{
  "vocab_size": 8192,
  "activation": "squared_relu",
  "norm_eps": 1e-05,
  "positions": "rope",
  "rope_fraction": 0.5,
  "qk_norm": true,
  "init_std_down": 0.0,
  "grad_clip": 2.0
}
Each number is 500 + 40 x the weight over its row's rms, rounded and kept within 0 to 999. Layers, rows and columns count from 0. Numbers have three digits each. The size before them is the row's rms in percent of the matrix's.

# down: layer 4 MLP down (transposed), 512x128, rms 0.174, rows 205-257, columns 0-127
# up: layer 4 MLP up, 512x128, rms 0.135, rows 206-257, columns 0-127
down205 096:528510491507487524485514462473537377426476491510563560526502477460500488529449541464499414488519522497510517581444545537489473460481503533470472528482501505518510521604512509448490469541518566581418506488581495464470535492544512497550508517421516461507473430505510507532422509578493470516495563468491561459454508479546449506496511412466487490483566495397513533542511499537552436502509
up206 106:505527570512566411496424543454449471505481513462485516538477618516525483504514522482496507447462485425562507461502482443511494488510486488528526500476551484486504534514479419455452455621453488528504429487472521469457417503452542443564520543514525568481489477523518496451482493551525467444483523480439528486494446529501466428546492491546456441498519428523516474553428486551458454475485
down206 096:538526525482473456496478444506533486537392503502481447478432464432576495503554565527486509523574463507561506484546509557502478477531480458550453491579457465493512509561526441516522536437473522560446489535427510546424512540535468572487411520510473501571450533494498493496530568500485465402566492538496528433516488499494547395516490483512470515523476443475491514516444506524500487472527
up207 099:516511563510514489468544481457514533538448517526442434536408590510458443470510532463435546544516511515514530454463577494506476499467459533550484514536557500534532510546510461530485485540531497499439449464568445534525589564489474509474426543523485561511485484512510555541482487479505475556513537483504480469492563570455395467540542461530483459553516551586571445479557506502480499491535
down207 111:546528522542526502544432548572525524450515508548489525457538487467481446480498522491445463420478507473452501470527533431461520458525537394491544477584532477506528463511546436512524468474572440454426482493548475464524484521588431566486529466495498512480514477548537519528473577483471540411571417534476487519412504520473489558482515527514538437517509493476497497545570526467519503510501
up208 088:499511487535528506552510545454519507499474468585530529496463478426427526479456473526446462466479469522596514499521440367489541558494537495472502541461458424482492540519581505496514498585536457484522550485527497497495476535544464424554466580520450424506546489488535515555490504473538506494446481476520557474483533531521465497529557513539585594544444536444455490490522496482495509516532
down208 091:516509480502482530454493513506449469536464509517486518440501567516543460475483493519552561496461451486470437469501609517468486516562568499560427504444523569508576485477499529536462472479456544572562481491488488501442503517549423533504504486482551530461495568541442447440509571543477468459510524470526522505511446426500595509451476469496419441445442502470484496504470579464501520496558
up209 096:514534486527461484474531467390498525506434429438426540496490513527489569471462474466549472546522525497518513444443533429445527570463449573493517582489533476462482457506516487472521570501575535504478462474588541497512458545495504448503492442523504496441548449522484550524523521462516485520478460414540520546464437467516503461511511473528520459536553524559569518510486415544466503493439
down209 116:537487488446466523520419582460498571558500611476486565488523482505450444420480461456532506483492511521494500483491496551498520458512458488429491480475454502478498485497485524483515495478530521475495510499509528538490500467504520550468425470484485526537494500508579456568520560497563514485552508512531431491521517529466528469580446480490520414448409454516391474501480569436512538496615
up210 119:546462491460517450474457455481441537557505538572499472587541499436501498572574577547544499495552504504545475480495557563492480560523525497557473503529520556520523499525534437541492560494576516580553523501506548556517561537569490536560561499521548548481522495523556490532474511468497597575506497554558499517525542464565506513474483542506534447531526533496460485556451534494452477498497
down210 023:489493502518490478538482579567538480432531461501492480456398536506477486469523450568409496453471468495518509471428448554514513480488491510509523516507508528555551564539403443507503490493516472470464581465523487462455534505477504447530512502522512550472471515443511534587482499454467503469499467529444546599479514524494500562524479583498521536590524559436482590498460537441452502488511
up211 103:464535475555571461463565454437446506493496455508453496461493460513502520521490544474543483548522497407457537430485535477507450476488450475458512525450558462427457492480490493504469484480462528496532544580475532433547607534505484535529448504544469514506502570519486519520476522545513450435573541506467507484462436464494492511604515464497512530462476434567517524518509565451405463539484
down211 101:542460503503427465486524576545527524426504569514520432578519555515476500507486567538466467454493473501560506487556487501482496433532525518517509488480507442480471576502414503509527507527493540469459481409547555514515532483507452487507502506508481564468506471534498535569537396420525509573506544507485455412415556582529562524498514475489458482567511526447464477466485485510523513461458
up212 096:516538506530506541440557484467493445401556517459499439462562507541526543512469531516488530544530462574417506504513486491529466529531524513561509448483566413530514503515563478516473518530527436539451476541496535503500485480433437454518515477442504455480550524569523506484548544494531506551503590506454402519469536536529531492495489474483495460503411457512544512477520593429527424515520
down212 100:470478489526537461480500483546438501550470429518514521589473549436421454464393553539462492495555480558484461420554475483490465518520548570554537457477551542442572502466532555503550457540451498529487516536572475526492496474520458532577488471517532527533485508505469477555460465487423544450498505517529490486486464506422455483463533501460520462472463543479592515556500537469479521465531
up213 107:469581530492434460512488439478518433481515484457502514457547524507540507582429519557538496552458469487477490502483515458492494434438449532535538485492543512469430516493522509524511493465535498504451463420490617526507520487444519491515472558560512478528456547481572434496561491548439463527471405476471451521497453569576480507521471547504505494559481570507509532495513509466461402453512
down213 110:475481477402560533503545482465503550486468518493517537620496493473502477483427524513483521498514439524526565544508547529470514535510507431626443480405475479494563461571461464450498470484486548489588580507496479505472499435530471461484524544475528450526458508533514486428491466539476500477458527442558493487515463519505500491454518517548497468458557457536464564530508549475485556529563
up214 104:519555492482427530481449389478467514487523441493505568561557491522548508504475528473530516510535493444566529546523515527489549468472512478484519472412531459419505442439563473503440481475509575542551460415539441490500498471548432477522535498503518430518524510479417545497511528514536501529521511474510495513409529480496454526523507581577424512463548522470506549575488443499524489508490
down214 099:439502503531537544535501552505557516529501505513554402490498549540546519492544455512504525471479487441543501525463433481406441523475538491552437509543556453502438495438551491553495454504450493532498537429426498498524488543485561537493564501495496507475490419540467469479467495530489614503436494539481467508563512557504483511434524546499429534536531459527523526552546482504399485452481
up215 109:581521524520513513533496445507538472520484464547442476452554510493499469455516464484532534513425495566532425467487445539431483483511441496445480382526539464443566486533509505564493501532530575476491528454415438483573564497484458471488489469475552445492480522504470535485538471498546455517522460535482459487411526480499539526434551450560531508471495554511544556459424533446500487475505
down215 108:448478492400499471509456570497530507516473512528461469392481529478473524595524554573498450469502603488527524574523493492525521497453493512478455522515535507499520488496513504510599475536494524517532471501414491392526498572554506462487472508411555509495517539517510465471468444410449450531552541446550482513570548490496506475479497514505438496478480459495502474506490560517536450491445
up216 105:532489462458502450567449526484494582535505475541594472475526504504493487532591513482578447593486565542578526566531521484479484546509543530437521490511546577501512447511523511534456460511518524472520523501562527556558518541466509498526543496492456516480463521445507515454417515532537524488526412535489515576497536562512555567492466551503494458494546558458548497542498533515468428539468
down216 015:538418471436455564517509498494411485439460477523489493516577483543550501416542537449476547484563471549439536506518508483538469497496499491466534458451513434562448515543466503575539481461558495498496450480507488561483437507459523396464546485544474428547434470490552501516503455504520499483516526517494522547528508459511462552516428497505499505536511484499446605556463507567523551465534
up217 089:472520475430467545580521529469506495473515520493487469517475540494377498483527512554539462468479460561451457551460522537559428463557488436515513509522465471538476509542510469468520447512561418520479504523543525524511520506469501452492585452535465508421516505486536522518461440534505466473430451500531521527537524480558507466530517504516612466411581472450442553463494427509514458499518
down217 083:514524478485488470486454556511510478465500541465461460489538547480480519513514562571422537489467504461486446538484522535528465506431466522470444563523538491506476480523422500521510521511521505490464496491473547435483435472506497631455434523528483435519502502457573494541458543418388491493579517528528477573431565547534485572436527492490516491522520478525537473539461456511558556465521
up218 092:496476457511493411510582533461492545525546536535511511545479544554505570505555556557423501552512461498551440444550487511491545546399451506455441518525524543447487581543498486568554504500517569439600468518541516473543478575533526448553578495437472455484517448519473435504495503510506508511534510540467525546464453520483450495518520536489461499483440472506520523545511534478495519471480
down218 103:554509466491469523452508444517577528488534493481443485508507544512453458446560538492596501479516508470497505533539497504592527478527483526530461474506459454433539505536477506478482500438512532488482529472546398525525488468471529516444499524499561504540452545492455545473525421479458520546554520585544412480436506494491559503522455456452485543615422462487523577464504480479470439540502
up219 108:564527511502496544506440487519523594484458494487523495492477561531523441382516479529476509483512532541485455576444518473427513482432557453525535434466495513486501480480504431539467481502545507524464515520537490541534575514485444555547542550528555473446497500539477508430506523538516510492413521394521444514545449524522462464509552509504473546558494458495533484468466552466604466520451
down219 103:469495464492468487532486528509535445479462512497467517469421496480509436530542494553515467478453451570494570556475449531500423470532522552498501565420487495495500547511519524459549500497531485499474509489470467523478486562511554485495484486563536520466546469499421446478536407443494487502542565471489579549399528499584534497495406489598553538494545521527473524455490531473481532528587
up220 093:487446485472477492413508465490498496525482515501507476534544489434508490464456472548597460476497489566472533464549388477489389437505515487513483484454542464583531554410495496521454491517472441506469441452533499509584446493506512440517542487483512490466528482440468466510509523537502504525497472473462545542470503509495465518508585514446492424531522550523573589467508423471465442478513
down220 095:456459469485505454558486446513550559440471576496480508537498508425530523518473494520489515570545531415474526496545539499506503460585475480522535505533498532461523527470360541528475486505541513495477427548482462474568423532500439497549505496485512526534414460488485521563529459546479487567512527499575495497402438535483542527502547474447463584541520483488514490489515454496489457468461
up221 094:552492545453428484475421496511519476492447502489435472544491556489442513575469531464499452481603509485528505473550549473452473456454463509501456477591507472509475490540501467560509515431479589457509542446477519522442493503518441580485484488566463490470458542502446544510507508452508537468472505465461580545443542508486446539563579518535480579490554490525496523504546517484530450529442
down221 099:447524493456537571531534434565532455478470474521481522537475484548479556555460504449545525513505552467499448449539490509463553468522506454517475563547531473502491578533469428540507486482476478550441535503528508477470510457469510622432548532443472475513552504479527492566452531602507511504461439460478445526496517497546528452434404460495516519534423524483504543537493456433486524477484
up222 104:514476470512495546477614576456507502589539451487495455464536479470484513538475475472476468545536526509496482518507426424445411501443456530506506455511534487485467556520588535611486503534547548482514540526527551488526547549486531486494496507538480439530507448447442504531469570516449527495487505502516507460384515503530549500483536606515553472551538501527480512483561516453499508509529
down222 103:459533476533486466521478486534498525540351468490497492455470509456484449433464517513508530470523545498534421536442519449544556490504481472532502556526519513529568548539533454462457485456503518536555377447473447524517479520537429518501544561509536580538520432536484430518520429466435474545464499484500520565505576528478494553465527504514459484506526524507568471540481541510477494534531
up223 133:550490494538517449506532517412481570551487510526530563502559508476495499496516511558509437569483606516503520438525575473551460487529529507502557486501574472522507485494508461516546500556536517515448560563506516543526513475555473511536510493479511542517508533558500502534524521456410505480458495533494477596547497519623520530429483512540527586600537514463514501465502533572492478465535
down223 015:487530544478570577509497478444524509555508511452532458530428497522533515493482520523453523449575496487391485477531456451518526436450428522542493560457529511484503480431539540487527499511549484457456443485467458467448454462538508522544475478493463466482605520506550543474524431463561542530468474505544510493510444527516499420432580541474494540509552536534490483590556513464488485546523
up224 103:499453565487462532519556430440488438530508445477578523542539534488517451460497508523473517509528474544540539568480556434511523478516469569470491455498503475519461531534616512433487524528433573514569443471532510527500461554484460464492540569435482486560531541428582536509527465466509468571519504538536512489497513408493461435469454492544476468470446522501566510528517509463495521484486
down224 089:459533538485516556522478583476522512414508523534477459493415514498505510500537508521527510460493499510525514531572467433480459493492524419476469555421485517545481542451574477528524478528497466553457437551566514517489457495463513471468450482472493469425506529523540492475490477478487528536516525492506542576553464562509492477364527496491447542508523542535503433576482484569378479522480
up225 109:479504541486486448587508491435473526442480484523417547532463515440476554569494493569522458484593529525508453599566495420495495576447511491510533564467511489481484564489497532543509527499531437477525477501482502536520409502478503421526448591457442494489511408478476535477534504452512544557526456508529494527463523547487487482565517503519541505503467499513474499490475444521474522524402
down225 136:535529486455456518496524483421496477431534453524489486423477513493509459503535556561521550463446506483461509509543524395502531443553549457463509520498473518467537565509512524558558458503472545465516477537495516488521536501559523434517498477487530519408551510485504482481420416504501590567461451500501551491515482509452515535533558508504484455455564474435571521614525489488509550476436
up226 094:533565533462421438582499461583479471490506492489534510559516544447530473544463481480573554582463512462524471458475530537475476515516459484519517558501460514371523498467511499519509501543542533530437507446501415508505531484494537507579477506549465514439491555431462457591506557510490519495485427495544455494483447564541465492512428496552456507498495456489485476490505522552465532549465
down226 091:497500549519488521463529545496495487579532447534440475451467478521424452498520469520468484448567527483548465458466422492494598461553481500432480453461486464535539543492448490486477531460479504476549500506530547478475516505535386445516477509544512501507508529426461543545541441547528511563528557507423517462512502510437535543496508475514523508624549533471446541487460425496497468565521
up227 093:570588423475497489525500435428513498545598507537449458546518534463511551520530440385449474477491487533512519480494442492456476505444478500500549481432443493488490518459518491506443525531502510541507460507492443492532515536497466486504558447514515516474490519518556492513524524589489479464440391485488547584519496538494464472584511511460482529549432484504528451430420485510538486502460
down227 079:468493533531528584534435488524473449431523500456510533507424494482498502496491496586477485573519521521459532544505479550517456541481530530515549461521455550536432479571437488501567526476430492506572502430535480550445459445433494482475483550521478476462493527453486503526480541511553545519483484509483404488514501440398485541489549521455552530499461513488477571557470497420474573530542
up228 089:504477480521554458543433509533487507525393500544503566461475541503426529512539514545422519443457503504511433592496463423491479588457477507359458543465460567554535576486479510491534443529528472494458463438491525536490488483482502517506540521466528548503521467517488467449489513512484497561509487506582515491520425528475552498531532572496512480446518490456468497468510549538523534546469
down228 084:466471507477543506513495507392529532452459557467478465532503489577529491508480555462514451495529583462456529490511476516482430443477528611496453512496565527551513556579400501484518524474522471540515515464471462526467479421485498562510447471566552505515474560504547573513535490492440474487535434500499530543472485414482497454449460412488485471514462490550522541518512507521549496539553
up229 095:476490520464529449484566565479527497467508553487472550535517576528545560516543435490545507513515440516507500450507518482518434516541470512441484528544498509536466507531553466433553475467525421538528423497492516499474530482503451461533420437477505512522591474536516491461508545521477487517538573510549468535537510545591549457444446465452478520405428445451454525532560432519480516470474
down229 114:528469554506533504483521462551576444522526513535474596506484518491514543525472546572449506480483398580519516463511471518586487497429517450536419432529466518477529468515488459520472495484556534503431504547542509469528551515453504456501522502455497510472514550496492449532534473557535521530564505448521471491408495451403491495545465492514481478510450559551550489386510537484517557496508
up230 112:518477504466536451507503533534493427570524502561559506537560503523514463565524545527533512541402578502491483414523466539488596496529471443515546480582541527544466584504515490488512481536480533546494521486481502522450504492486473390558474521522503501531536421498507525552576503543566440582501482542552496484528483496553449568503499578575508483477466499479542487470505489475501465469512
down230 031:487515501477481535438442591417481509462475511481487580565531495490445497473538548519503536473474503463453543593437473471486449477450491478556571459446458499574541537554460539489468488503501494467510555518527571452483485505490521445490460505623528470445470568560482475546522435539520575507483540440472521528476560522499513530453449490547492496497535540499445451471474478509553496508461
up231 092:474500450467437474602567510517502541499494467501476496543513537479504497518477572495519552559473477476401428492493499397532437543435525516462513447476537426462555500468567567515469484556456483507501547503557527466502527537490464434503541516522544452541558516434526533498502576551442492497508531502460486500531507546557535468450472456528476501469480510459479584433546473510419487504493
down231 092:577530501518523491500510526478523508492575537528443472502480626475491529518492484522525531481416485487474479490461597519483436467459519505445545410483505512517576554412525507552398492433438544482465481529475566507456538522529522512467547480550460477527433530500495527435446495433488511526524544561411514509549495549544492496456487507518519454531535515513452545500471509530465520493446
up232 082:513502512528504501526437507496449519529477561528453548489480498554595507522533551546479476507456541467495447466476497463550486492527529475463442470447519545520514505477566504510494455439503430559471553550501528514491433519452512556504377417556539505599531486551528522460453522511489488518466553463493548482501488560529527456506498554511462567423462444533556406453474456482487466473487
down232 082:523508484486524447438513490513535520554492434446507499462468524531537499464509489506490508414483550521598528465595481490425447481469520491424508426525493421534508517476480552528540529490439425498515518557473481479568500547553475488482504517418510453551479529525523497496518506537495556532555514519487526437474467510572529527529469539412535469572600498471553488526509449501523430540447
up233 107:530521485453500472490459505490522563532524493527475429505489571524469492535491421501523501483502540530561428457426501524473509428492473482487496465455518525498433460483583516604411454550525501576527501485490481462469489500530528480537431407469421533473506477513435467528495549479565523558525514473538448508496539479568475463480470474507415550501524525438516470479455507516548443592515
down233 114:561485557483483556552529513528521536478614542528501495438451550484534433451477539510470489516463452559470464574527504440504466476539517581476527543527511524452471581405515499557568531468538464459536466536513514511478415499520554461446517486521511430532498516507503481473464529436489512466520555496467406456487510519510517430513448519426393512485518545533526503507541485495496498516512
up234 122:500530490442540487533434530478496502595434532515553548514523485488496450485535527488532410546478507461547529512530481521459506493492523500580535472605542481527469508427472431562512503548509524474518529484543454596510439507581451513506505527567520521500497521458524458499475438493495487552522504672539505525511501518544518468509512455469501421490471553469534524471542496525518467510464
down234 019:526477533503535487481469589470571495438510500488520474503522445504442555488527526501472489539501529538542468553497431576512494522465450486503448462543454473528505540517531536489488443566420546569507474463464481467487411538409511531455482470480486501493565422513503455553486465584519572523495461559546550438565459478462527559516456498487457485491428528505543551489531465487530472452570
up235 105:513568500502531517540476546558534525451507503444518520511519468533401455451445545429500519532549510449497507465483494535505445468506459466491518457507496491468510456502542505577505426474487394510484505520507552571502578508565483551512497521546451479527509529488496493472485484622465556508443509527533462539463546581490537459487412481512501486536501579491580528457529439567539480528466
down235 104:435485485504491491499470469474489505444475523502584509467408511572529514504572466497532568463490450490475497500553540492469523571510506468448463594539518481605463533546535500498442529429434498486464511568532473438503438528436485572484487566447560476517527464531473538469539514514528514455542480440467467484498500536605454445516473519486530558509505473534517486530462516564529528433500
up236 105:515538517461521477564532507503527464500537550548504536443513548512541547476523494463416509536433482471514518532430456513520535558449529480500527522485495583495535499444502490470461457537406516512501552515595527504510501541467499480474520506525554565532515467477595510432555442468562447472472434406561539549481493540466508435513472512495469502500426503384518513503452510513564493521480
down236 133:465525497494516447496448509494486488436526507494446559546461541412459461490443478580508524519544453575468510481543483515490539471520534501482529519526470518458470405543446460567440517573472499526494467464499443480529444484403558549474408520513479433499475502432489518451604482549546552535514484478507447536505544519472487498481517522466533468540455539570478525516478527506549466567549
up237 096:478439550531485500552530562470487464500486478508407494428531467480416461469476509479475513490523514483493463505535489475463505548509504526477545532508580434475485555469532550522495573548588485484470594520417495571556505534539522438560470518496489436512529491505461514521514527508473463487531423440477501564488524475425487497527490501559500487496535454545565531555544475501456525628475
down237 102:483519432488508458403518466524530516528461491472518525457504479451456485531501479500475508461480539574456473458437483565607493483463457560409508469529493564508555499544495532473516527471477471571541464551496532455467530445518444514537524545512498521517557562534541454519493527430476526464475558521535519426518487489511562530475430583527493424511559570478458500474513572561506525462521
up238 102:527527509418468490533531480512528451551515451477512485482465488606451462441460423495505471506533580512520515500546477528519488521556495450487465503424527463536445466434508475491472447455530508515499524551477562493540486497552489458544564535523517476464428545533513507527456484537533408452507488451440481549488450446468440472489491485497526473442527579527553565542517604435456501507450
down238 117:585454459455463538475425564469525530504498508395509540457507526460531551416468435537526559566539515491478489476587512471439464452505436576522551498527567498459527531495468465486571539494482481547466422488446452525488490498548534475509554523468464512459509469557543519572477517510452545431509496535472506500503513492520488524471504505491480419502559531483469461529593498503478575497488
up239 085:526539569526534453573557490477432492465492411463510482430548492544541540577477473526501562467559569517481452472547543472409490433544475449492526532513511411495524471482441450511530576489480524515453562501526558541517579528542486536442534468519511505506474506517535447520536520445506508490541438543494451550510462528501531529533501534537486429468487447457445544462495517536459450518517
down239 116:510498493454457523472458570589490495455575549458516571482505426485547481542578512445524505532542479499471533487517528526502500437421549549530487468470514514513514512418533498539566528534450506526467538435517556434536448522444533484541446517458466521539449493492514510476530465561480530472503538497482514494511408421405519533524473442524437537479454508453503491466505519533513459567579
up240 099:590468540516499557470602517550487477485489520479581465454561519523485484456481491503500476466410536467523505453516530505593512599488462436505519543577504527504542464479488485542533562513526484509482475427438501583429475550539513519438498498551491552470509446506499439429506501547507522493543505505497466507531481520509549499479485442558510472461569533539473449419555499528572526511509
down240 141:533508575633529488503557489479500494486532590451480460368519545458474523454477442504479479489482514516472464526548447485512477443533427494433572503477448500506517554471488465539518513471494477491531504473487400436525475544517581590484521463524516470453478469514573515510488515473483529527456509524542510463493541559512554544454538419476557478497509477439502531525505545508493532476495
up241 087:466446467545511522564522522595538438483485526528527535462528467486493480508501516453523477478433496539422425496479443496498466535489415447511536577448501522500559538549532461433507518544602578506435470505445504543555539461482456517446463507470522539564551488422511460470503542520477510466538502489533497545535428473501479474545556497524530491440513475461428476450491534531480497450438
down241 099:552441476500482543435486602540472540474463523501495439488540535464523531444497464488484592482598451456549464560459488530542478459447508522521483487478533483527485512458487518411582578470489505458541494582515561460522502460504481490530480543522572433559475568489475487501515520552553523514561507544443500478476509470480516461541503419479503466504484466448523489488477500422522509549419
up242 103:523608483472519427491452472506459476549485503596497433547516466487461450539575509543467488482569525485597418468508513525509472516530507519511490399542484495506466542506471437516526516515464502510523587571523454528586548516460507492546502537503495548547579469513521497437528516500533522557467438506556494538504455543542495492470519565534563462522497551456486527517502467496439442497472
down242 024:494461475601508514433520538488529491507540514504492551484483507471556525538570517463541481513553454552490519479444467531530532515440489419535554515530506505510475556488483531558450551507573482528478528501431433436465504511438546492480492489502452573449517461521542520537439466490481461493506520485544474431428473547418496532576461572600545426495511467434525484449502486443498533501494
up243 095:509543498444476504550539463506467485547487559525507475450519535428515545524486478458499460499526526443522385571459541585487471520510490421502471561541512497508557483564491489453400518490518441485449470518473497560593493503441515521497535462494557552461494480416519465430503520519541489543401486427488510480473430500567515505520515555520452497468479507487481477459500505461571501480446
down243 104:527492515518507449511475432483439504520499501554417495454481496511546458449499467536491525466477483545441501498513569537426598475517538454490441532446494526449455568510570529540488473568544546468491485468479516453498492505500517534487512608484559442541527492493533510539502482553527468483515562519482488539430545517587588496528487444431435547544408489528420481476525487499515501515478
up244 133:471574513462536474528531474416479451556566446469533483520527491539514551545493499483457424492548529523490485476505504443517524480476500477398515513523442488498513562469568484512460444476501486579513552527590506498529455514475507530546553457527430505577499495403495442489505495552571487497524494529521527523531475511567540440435481484556479485455462467507474478475449530576431535418488
down244 125:509463523554521537501517542510547512460438571531461501506472463468618490447488483490561523531600515462463464471551476534522438552509487518473509503411482457558548485480503481424557516574540519538469524437544533461518505479603464508512466532475453434496493481508497552471464458511469518461441491562442461475481523459489471486547567465499426501551492524483433445506546485523501513517572
up245 096:493505460506552502432490509491491499509492518492492519434579440561435540437473469479510508523469554492465573510501516447512483502469544475529487491518537499441420435529530516562512501547469554506559552516513544524509560448420517537505453460575515485569498511440460575517415420499493475439552489488487388531492523433437545469469508516487447482482501404542531504500507498517460460490473
down245 093:489513434497449587536525535498494516539553480478493456577453548386460537431451502557545480537555484485482525425470445545505492601511489433508603475530438499496528466518444511532529600473521539506450544513491486527503507478452467522458507494441490515478488475584520501432494459482529483471467472536478506513525537527537489499466530507513494437470452528616485501500529507445495518474534
up246 090:553368468518469558524441459477444451477384495510496491488470526481504485468484569460468488527545457511492469441516490507536485480479475589491523457492453529470471477524476483534488465566531520543591558492531480514496512512519441561517492577468539494521446525560531463543589451505448495506521511461505474457468471506537494484518524418453505542525497472493562514515515461525516363502502
down246 109:534513553500493586501557389508417505412444487548448515525484568476449548476457537567501491553548554470520470503498490473448568505501515549549461510446446487587453427489481493557516493534471510522486464457505459482602490465542564516508512442468466432500496524465548505501503463457478506452467509521549507537480517515541476540513476421548503451484545492512508402510546507517508537489511
up247 104:583527508513532463555508497528427504543490464484437466523551501466554516483520560537395532569530460550518467501436529542494444499445417534529548494495473477469501470464452543549525539451481488588481531494558520475532511569516488516549506472499489523527464514481418485523558471490508513519563436487583509482479519433444461475476454603488445500554516582504486520512549549524482497525461
down247 101:531541475519538509503539531502477476469532575536504547546450481459555494548570511562553507452480502587467531572422387483527509451417581489481547448452513492511444460491451472463532501543514474468460500489468469517483469459464501431494544544549503508491485516519508480585507493534530506538504485421482473436636520488438504516530469524533482503519455511438502513462543485475479465556487
up248 113:501445493552581482435544443460454507507492507520445519469479484410517463535453493565474488479446499521496421492495582528558478507461424501496494579486518489508487499553518515477511510484510500518477477467484555483543496460471478436466501472523511489516527482458420455449497565586483476440553474496566499559563487527446452476498501512531499528552512428463371497610516520516497481441486
down248 106:502486471474517496480521491500510541487519537486438513500532541474454553509501421545491437492531573458485495488505491441425504494496574513505406448537551472490535526461481538497537482523465565482511430543553446513530500459472537558470488535496416515435527426547517516472480436492544593520469495515447488537542520478479519512532463441565446594552448524521516567436471575548513447449496
up249 114:526473497546524496495552473554524506440471458593511525530525501516464578499479497517576521505533470577523445474488492525478508554474506447485514520560501513492520446468544506539464481545521495516489461549539504477398521590481545435445575475459544522491486575491498483636520606479538492513449523526499452469535456424459480551486491559480486499471579464516445480474542524500497486474522
down249 100:525531523480474561455539512562485467453511430477493446464426482506449500478467508444471475535523532552464507511566454431446542523445518497462523471588464500518498558431537489510483482496524463455556517549505506460589535483556512476578403531494535520476445529534536469502463469513410520498510422520546530506555517578465497546491554520483501494498540577443421486453525501526485548456487
up250 096:510508540574482506504467454553544569487550503476498474560489542440509470506409545523462546513517528508494444549469539592419500508474535496458554444468535472422550491514492563541509501457479425510490508516498530568486563450507408491509464431490566550508484474472444463518466557519523421459523523464601518506505461529526520543461489526549456562526482487505492456506485530540464472534435
down250 083:526453420481530528508587521494474482573467465548501467488453545558506482481456458469514506489456501449520542421533449458503492526571460488499449431493435512615510549530508431520545517486461540508543537576491564451438471550522528549464471567481519496504505533470514489565485477505493576450467519521479485503518548432460478570506468565513491534490530508540504399462567521473478472486480
up251 105:533470443489514486505530517493518477550586469541531486519452469568489563534488514502446491509507504522548511544477472486543520488523462483463521527445549421583530578470591558456485466562522503534537500475530524473511530546516503490511507463524476475521542498511584496418511545527587458445491480504567502505505458508520533491473525496494514453404471509477409568378478529447457550563501
down251 113:526535491513523566498487482491427493463484512541385465438573588519504440540457460532421497444521467577503554485471484444531495530504476491468566456457516599510450478422535448461505457466488463555556528453583481459520509548449490545504500500462472488488529521544506487533512474422511487506475520523530595485550517505515562541517577478480518483456495488511490422503549540517518502519478
up252 092:522491491490550520484516465443495498498556517489523495564450488403491539556588491509453494481438474536538462460497565543519559505479493471451493487464454474491466594559541517501498486527516486555537508517560491506561580567565565477462592518541521524560511450435481428463555514519531476450458515481496539540479425482487451475560583542479486521525501436538508458479555501435490494494463
down252 096:474523561453513535399470432449517526548495493456498469508495507537553495405472505455534544570562541410538447543529433469511470576461548471462504546501501503501484545530440551464562487550433477477500482512466470504466540589454539438511477529476518514524451483431510519513515540515542546511593546467506536454496466524518562537504509534500466474535511482486557449461489503428494535467556
up253 096:536457477518551514500550535570441541539492485542444506542539516551442468499515445503485526512510512511471519513554546503497489546525503518498526478551487482482574457546535470487444511495527465487434473564504509508511481444475509456513438408516472594518564517447492537462556505529513510526469496495592526508595489466477552466435509413491523478433520404461518475432435526511533577426470
down253 097:489478524519491474556495485540513460566481536483501454573450561440572477488560533486499478498437426535472527491549481541475564448463472529556465452490446537476483454523528477500581536479558525560478458517528548496522441457492557465543456497462490469504527494535480545501499461537470523566469566425498586483484456462437532525501487559520438546438403523521518594478503507553497459482486
up254 100:511581538456538462465588450540449459505445477563451552544525520488494489422576475442491502577545546521525523530500484497532537466524540530582555568505481474492521493427473470522513503509562508522520444545531475513553492469448532506500578532507517535533511516402515510398547500533469529505541514495506521584494497494515492476504517448562498536459501456460538540543457524594515531538545
down254 097:667496632494415483489463464403527556526557521481530474470449566504482483416534533517531517517518527489551479515462402491482524458508504455504551468527491475518468502505516500522510490410519488530469530483459478458425460523478495478479538507474533449494479460461543483495477501550469564507493566447507578470519495463570520497520490517518473488513447521535511457490552548475503544503485
up255 099:604549511514496521540443490486502490443541462481490411503508483493512509426619576448531505512514479571522520519495458531556430573577505496519516482526437463539542498498462508480524499488523402550576492475498489542510508554555457488430501455471515540550399496548532496473584469469523529476446532509512540525535471507480454499531457476515532469481470535569491466431469534501490488516501
down255 106:497487483533509532528489438532470511501561421540475506499473553464527457531534520554488516495418510520478502513516480550461516500465530474456478460509486447535488477495515474504514476466514467472448478525509437515535583557508480410505491505553508539522430425424456436541460566472489553443461583530518479530509541506564490437508453597549469503496574458569521472578506445583466494558522
up256 093:545460550508484512474478452543546504513480439526543533534493467432550520487502507494479462470505436520471489488520489484481480447573554534581488474488508488503464513577528503499486483531469622495565449451482500498540517518500418476505561455532527388474498588526553565552567461504478486480514478541460441549479490412497509590491513448540556501450455490549505547493540523450471473519454
down256 118:502536432509508526497415501447466520552583534478502495404533532556540519559544467502481485548456527495462533519436524553525522511464515460509494550424549542500523515416475430482524505475547490462493546546480566498431476453543545427512496490524450529536466463509448462433456598551511483478514539483511553472450575510467487415509479457475455534566471482481494473486488495508541473537561
up257 117:489460519410553439462477544395504558449469492513522478456531490559494466486518548455514474571534566516607482476508544489495522546579494496492558445554520570561520485559508536518535502486562507504579463513487508502494511500506447528536565460535516507446540440481533516462535550505523454583434506507494484563543497471566525519433458491480496454540485527459524455518422484525512462536492
down257 016:498475502439447520458459540458508509583458437494488449489447494523461590506499512533494424491518542419600506497473502518464460468461534521548543448535521488519498563545521517492508523465573492419496487541516523529451496423477461486475529430571486425462495529522517527464438554510484442492474512548538460521470512505594512616517503499490517514512529518467491539537552485464528421516557